From a checkpoint of a small transformer trained on Wikipedia.
Size: 9 layers, width 128, 4 heads of 32 (1 for keys and values), MLP 640 ReGLU, vocabulary 2048.
Architecture: RMSNorm on the residual stream before each MLP, rotary positions, biases on query, key and value, tied embeddings, normalized queries and keys, normalized values, a norm on each head, short convolutions.
Training: a variant of Adam for these matrices, 155M tokens.
Each number is 128 + 24 x the weight over its row's rms, rounded and kept within 0 to 255. Layers, rows and columns count from 0. The size above them is the row's rms in percent of the matrix's.

# layer 4 MLP up, 640x128, rms 0.16, rows 22-30, columns 0-127
size [ 93  98  97  89  97  85  94 100 114]
[[120 153 160 128 129 145 157  97 105 184 120 145 104 153 124 129  96  87 136 128 135 103 178 109 154 145 122 119 123 158  90 136 116 103 114 108 144  92  96 156 131 116 119 117 110 138 174  90 126 172 115  87 120 108 162 118 132 156 140 162 146 169 164  77  81 117 130 120 180 156 181 104 117 106 126 139 130 109 101 110 131  93 123 134 154 133 148 102 158 121 143 152 143 124  92 123 147 165 143 128 129 114 177 137 153 142  92 147  92 122  84 108 138 118 118 136 120 147 150 119 107 135 156 117 117 133 117 101]
 [109 110 113 124  69 104 110  94 127 112 154 181 147 172 113  98 115 167 132 143 126 159 128 104 108 135 126 125 114 156  83 109 128 129 150 146 112 138 159 131 132 123 131 145 152 143 124 118 125 121 149 158 108  92 106 150  70 113 109 135 141 143 189 131  79 119 151 151 107 118 173 137 101  99 135 115 128 116 132 121 119  72 155 107 140 143 123 171 191 136 142 141 132 114 121 136 116 142 117 112  84 185 151 109 111 127 112 131 164 137 113 125 175 108 130 154 159 126 111 109 101 132 137 126  87 145 160 133]
 [111 174 129  97 154 109 109 145 132 120  65 126 132 133 135 117 135 130 107  75 167 146 121 130 117 141 110 164 104 183 116 126 117 121  58 154  95 135 183 143 131 120 133 115 105 169  97 144 113 126 187 137 160 106 129 149 133 100 113 121 158 122 148 137 115 124 120  86 121 160 136 123 168 112 149 169 169 127 133 135 124 145 116 133 119  98 178 152 175 139 129 129 108 126 119 109 180 176 145 106 130 120 141 146 111 160 108 106 132 124 110 109 138 143 125 107 104 138 101 148 118 126 133 149 122 116  82 116]
 [134 155 115 102 157 116 119  98 117 141 124 112 144 140 111  89 143 145 146 132 150 161 120 120 127  69 127 144 166 103 174  93  95 115 152 197  96 146 157 124 118 143 145 142 103 111 149 149  96 161 136  76 144 121 141 141 166 142 153 154 112 145  92 117 133 155 111 113 165 125 149 128  95 135 118 113 164 121 100 159 113 106 100 131 148 147 145 137 107  97 147 154 144  87 175 155 137  90 111 134 118 111 161 164 130  98 107 100 117 144 111  94 141 162 136 130 158  96 147 137 135 116 164 103 128  89 138 118]
 [113 136 119 101 165 121  89 149 115 125 125 153  91 138  94 113 144 121 160 154 150 148  85 125 119 109 112 145 125  67 131 128 136 118 130 156 138 112 131 140 126  90  87 122 149 107 132 119 124 158 146 185 130 107 140  83 130 160 101 135 115 153 129 167 116 150 129  75 161 137 138 118 114 138  84 156 118 146 152 161 117 151  93 104 135 123 116 124 108 105 108 113 143 102 128 132 104 160 146 118 140 102 151 139 101 102 127  93  96 162 112  96 176 137  79 158 127  95 183 100 113 103 103  96 146 155 131 147]
 [ 99 140 160 123 123 136 145  87 144 148 126 162 103 157  78 148 107 144 160 143  95 126 154 130 112 117  93 105 139 119 117 140 129 138 119 166 101 126 128  90 136 157 114 118  95 168 119 114 124 118 155 131 140 141 136 104 125  97  81 148  81 127 151 133 110 100 140 127 155  99 152 123  67 128 157 123 123 170 148 171 161 159 111 108 159  96 159 182 125 104 145 150 123  93 145 170  89 107 170 144 131 145 145 125 118 165  96 152 154 156 137 136 149 134 117  85 132  94 158 130 141 110 154 147 133 114 136 119]
 [ 97 127 149 165 119 134 132 167  99 162 139 153 131 142 117 120 130 106 108 111 110 190 123 138 140 144 137  92 145 107 167 131 118 130  94 140 168 151 138 153 181 134 134 134 107 102 111 106 156 109 114 115 102 133 129 155 126 128 214 152 117 107 118 120 112 159 167 126 140 123 153 141  86 115 138 161 115 128 109 134 102 119 125 140 148  96 114  84 142 180  71 123 104 106 145 133  97 133 159 105 157 161 108 124 144 117 152 117 126 136 148 145 118  97 173 105 145 141 134 124 135 131  73 120 172 154 121 132]
 [127 108 127 108 139 122 143 105 128 123 125 105 154 174 164 125  91 162 108 133 114 154  89 116 129 119 152 182 124 137 136 131 142 143 112 124 139 139 149 114 114 149 128 159 123 107 115  81 119 129 164 136  94 103 143  82 155 178  90 141  94 112 100 140 156 164  67 113 133 127 157 109 164 112 146 103 117 174  76 137  95 131 135 167 128 131 128 163 123 166 134 126 152 131 143 120 185 152  97  99  79 155 113 124 112 128 119 112 148 126 151 151 117 136 116  77 137 136 104 114 118 133 143  92 164 129 115 104]
 [115 210 160 120 122 134  83 151  85 114  66 102 123  90 131 152 127 115  89 122 118 115 116  95 104 133 117 112 136 173  95 137 104 139 125 152 115 100 132 105 119 139  95 139 168 142  94 138 131 111 152 136 133 157 102 152 136 125 142 153 165  85 145 177 153 126 120 111 160 115 157 160 110 139 141  84 138 129 131 121 114 138  85 111 124 131 108 127 135 156 101 148 118 126 108  86 136 106 178 143 118 122 137 142 142 151 149 171 122 133 147 176 103 119 113 133 108  95 105  98 145 118 110 137 125 165 109 107]]
# layer 4 MLP down (transposed), 640x128, rms 0.159, rows 22-29, columns 0-127
size [ 95  98 100  88  99  84  95 100]
[[147 154 156 128 150 150 125 152 100  93 141 109 184  91 141 120 103 127  90 189 164 130 129 139 138 145 145 133  99 142 171 163 153 101 119 130 151 131 142 138 130  93  99 173 126 128 116 129 137 163 147 131  98 136  96  85  96 156 116 134  90 108 128 163 106 110 140 114 105 105 135 156 109 153 142 136 107 151 131 116 137 155 118 159 121  86 128 133 122 103 121 130 104 157 147 133 158 122 128 109 118 135 109 170  85  97 140 114 166 132 101 178 169 150 155 121 139 121  67 154 106 145 135  91 119 115 163 132]
 [113 177 145 117 107 115 112  90 154 121  72 122 150 162 138 116 107 155 110  90 137  83 114 127 169  95 167 122 110 128  89 118 123 156 150 125 142 109 107  98  84 101 172 125 141 126 105 140 129 117  78 173 116 144 125 147 121 145 172 122 136 116 104 108 114 112 102 130 146 186 130 146 110 140 108 120 137 120 158  97 127 128 170 112 133 172 129 149 145 110  96 112 110 146  85 123 108 131 157 137  76 127 133 165 138 153 117 111 142 135 163 101 113 131 164 127 163 163 132 133 140 150 131 108 145  94 149 157]
 [174 159 121 134 153 157 109 124 136 142 100 124 131 126 156 110 165 120 107 172 118 126 106 163 132 133 146 118 143 137 136 148 101 140 160  96 121 122 138 119  99  84 108 156 131 150 154 133 140 101  89 135 149 117 103 127 144  91 109 155 135 151 177 127 117 125 115 119 125 157  98 127 145 168 156  95 136 109 169 102 108 150 129 141 119  32 119 103 119 113 128 168  96 164 134 160  89 147 174 140 129 132 120  96  70 121 124 104 150 139 139 132 134 104 112 163 123 145  88 139 142 125 121  98 163 137 119 108]
 [132 140  95 111 130 151 132 112 101 134 127 156 155 140  96 130 168 105 140 139  97 102 112 155 139 112 178 129 122 158 122 102 141 101 113 100 132  99 108 132 118 121 123 134 164 102 133 121 162 132 127 129 158 134 151  78 145 118 155 124 119 116 148 162 155 100 103 138  66  84 135 170 157 104 122 147  78 178 115 110 103 126 129  98  74  83 101  79  98 136 163 136  77 137  94 104 147 117 122  83 101 127 113 153 129 135 138 161 152 137 143 135 146 153 153 120  92 142 102 110 109 103 121 128 129 130 130 136]
 [131 123 124 123 129 125  96 127 152 122 139 140 104 123 130 110 181 152 120 101 144 130  97 125  70 140 152 146 108 154 141  78 153 109 147 142 117 169 143 170 123 149 149 124 116 128 109 156 100 170 122 109 108 122 171 100 159  73 125 101 145 142 136 129 138 144 119 107 112 133 109 158 175 170 161 135 136 123 153  70 121 154 142 108 103  99 133 128 125 125 100 141 106 161 113 130  92 100 141 113 107 140  90 170 137 129 111 139 155 103 113 124 101 134 131 144  91 131 164  54 104  93 147 116 164 137 118 128]
 [114 119 145 139 119 143  94  82 141 153 120 122 122 148 134  76 115 128 141 125 135 131 123  93 162 153 142 139 124 106 116 164 125 121 133 108 115 163 136 158 106 104  99 142 114 134 126 129  93 147 125 122 162 125 140 120 167 115  66 120 114 132 130 130 125 112 111 112 146 154 107 149 103 118 135 170 151 190 105 106 174 123 156 115 117 212 110 120 118 124 135 126 128 141 104 141 179 143 105 158 107 128 132 177 112 172 132 119 122 144 126 128 147 168 122 134 173 101 131 145 169 138 129 112  71 172  96 123]
 [ 93  97 146 124 105 133 136 127 127 129 134 192 118 125 150  99 139 131  84 153 117 163  99  97 139 116 101 104 133 130 143 117 126 133 157 171 102 111  91 140  99 125 139 113 119 157 129 109 164  94 145 143 122 150 117 155 101 128 139 105 139 142  94 115 119 144 130  95 167 180 108 126 117 125 129 142 112 148 117 157  98 110 130 125 182 127 109 165 177 116 155 138 136 134 122 150  94 104 136 131 140  82 151 158 124 106 105 131 140 131  81 162 148 111 189  99 127 113 119 107 191 125 162 126  73 136 136 118]
 [141 118 132 148 105 134 143 134 111 113 137 152  86 118 136 114  87  61 145 146  92 149  92 116 171 147 120 161 128 116 144 109 115  87 137 101 111  95 110 114 109 126  94 140 126  87 165 105 146 145 155 113  82 110 116 104 122 186 106 146 128 121 156 136 136 109 133 106 119 102  89 129  97 139 100 107  70 126 128 111 108  95 150  82 150 127 125 140 134 115  84 151 137 123 126  96 128 140 144 126 122 149 100 155  93 154 162 175 149 134  93 151 143 135 171 135 161 144 113 109 162 111 119 101 116 155 138 108]]
# layer 4 MLP gate, 640x128, rms 0.162, rows 23-30, columns 0-127
size [100 102  88  99  87  98 101 111]
[[190 169 158 107 145 121 157 153 112 142 125 142 120 116  91 127 155  97 144 133 117 134 151 179 151 116  95 107 106 118 172 147 111 152  93 170 129 143 141 132 161 157 139 123 141 172 135 116 144 125 119 131 145 120 150 149 151 142 137 153  93 135 107 165 130 112 109  97 106 129  94 160 149 174 127 140 102 158 146 130 144 149  90  76 111 130 110 144 118 140 124 132 144 114 116 179  88 116 142 113 122 112 114 116 117 166 141  91  91 126 194 125 143 124 139 119 140 162 144 173 134 120 169 143 154 141 128 161]
 [168 132 141 117 127  98  91 126 150 142 143 117 125  87 114 122  80 125  61 159 143 124 113 106 134 127 152 156 130 103  90 139 115 120 102 122 145 115 176 148  66 131 149 191 125 177 111 194 151 173 130 169 119 140 147 118 143 137 148 141 124 137  96 159 135 125 124 133 135 146 158 135 142 178 106 145  98 123  80 123 104 117 117 107 100  99 134 107 133 138 109 113 122 128 166 117 117 128 121 158 156 131 131 104 106 159 116 112 102 133 121 167 152 108 124 120 158 147 127 133 119  92 147 154 117 126 151 159]
 [165 129  81 130 120 132 177 145 125 162 182  94 144 120 117 139 129 131  89 184 165 110 163 115 121 102 133 117 173 129 125 149 116 135 149  90 148 112 154 120  75 169 143 159 163  67 107 138 110 167 141 132 153 156 118 148 157 110 120 154 128 126 125 112 120 115 125 154 113 116 143 150 134 131  96 132  99 135 137 124 137 147 135 123  97  95 101 123 102 157 132 102 121 110 148 118  79 168 111 160 124 161 150 135 138 157 112 136 115 115 121 174 128 169 125 135 106 115 141 149 128  82 150 135 115  81 117 107]
 [143 160 153 116 127 112 116 118 104 118 104 132 146 145 175 130 131 144  71 107 167 114 149 149 137 175 133 115 157  89 131 150 121 141 124  97 127 120 127 142 139 168 119 104 106 126 146 142 116  98 142 149 115 152 174 101 105 129 124 110 159 155 133 112 127  88 115 149 109  99 143 121 164 119 106 106  99  61  61 128 135 113 110 133 139 139  80 134 138 154 127 129 119 181 110 137 103  97 145 146 139 135 149 116 152 127  43 141 138  94 169 143 125  98 134 120 143 149 135 113 153 107 134 138 105 136  95 143]
 [116 120 157 120 123 118 129  91 137 136 113 133 109 128  71 158 135  93 139 117 120 116 147 145 115 128 124 126 113 118 126 132 161 128 146 157 123 130 134 148 146 161 118 127  61 134 158  76 164 134 165 141 106  70 134 102 115 142 119 147  93 169 135 135 116 177 121 118 183 114 150 132 113 141 132 101 154 148 125 161 106 144 138 155 180 117  88 131 152 130 111 142 145 127  93 121  82 157 157 147 166 176 140 139  91 165 139 125 120 176 133 119 116 125 125  92 161 130 171 124 100 122  93 143 119 126 128 159]
 [112 159 125 142 122  98 152 112 180 175  81 142 111 125 134 114 176 153 111 127 121 171 127 117 135 108 144 119 103 123 126 130 126 117 136 157 145 125 163 120 142 167  90 120 103 138 125 138 132 125 167 132 116 169 143 163 140 101 143 132 137 127 143 114 156 152  82 123 175 125 156 120 148 123 117 122 139 140  88 145 132 133 148 143 128 134  67 127 173 146 125 134 129 128 117 116 122  84 137 153 137  87 119  84 144 101 128  59 113 126 106 162 135 153 139 123 165 159 151 159 148 153 114 161 176 108 130 180]
 [137 165  85 104 117 134 108 132 152 121 113 102 148 106 104 159 151 132 105 137 120 115 144 138 104 127 170 132 138 125 137 188 200 145 133 157 189 128 109 114 143 129 104 144 129 122 127 109 151  72 126 147 107 146 126 125 108 140 135 126 137 174 100 131 135 169 118 146 103 116  76 166 114 155 124 105 117 129 141  77 134 107 120 142 106 154 135 116 109  87 120 118 112 180 139 115  81  95 133 149 141 188 137 167 128 132 122 150  98 126 161 111  95 139  99 134 130 133 129 102 149 152 166 125 115 112 133 146]
 [105 160 178 140 155  95 127 138 167 158  85 109 159  87  99 154 114 102  79 145 141 119 115 127 128 129 134 132 123 109 147 126 115 127  97  99 119 103  96 141 156 126 132 151  89 124  99 114 162  92 183 130  88 139 139 124 143 152  81 121 150 135 114 157 129 131 111 107 113 101 140 136 151 131 131  96 123 122 158  93 107 169  93 140  93 108  98 163 150 120 143 135 141 148 145 130  91 136 196 153 105 153 146 187 169 177 138 130 152 115 132 117 117 130 107  98 139 122  99 123 142 139 122 137 131 124 121 119]]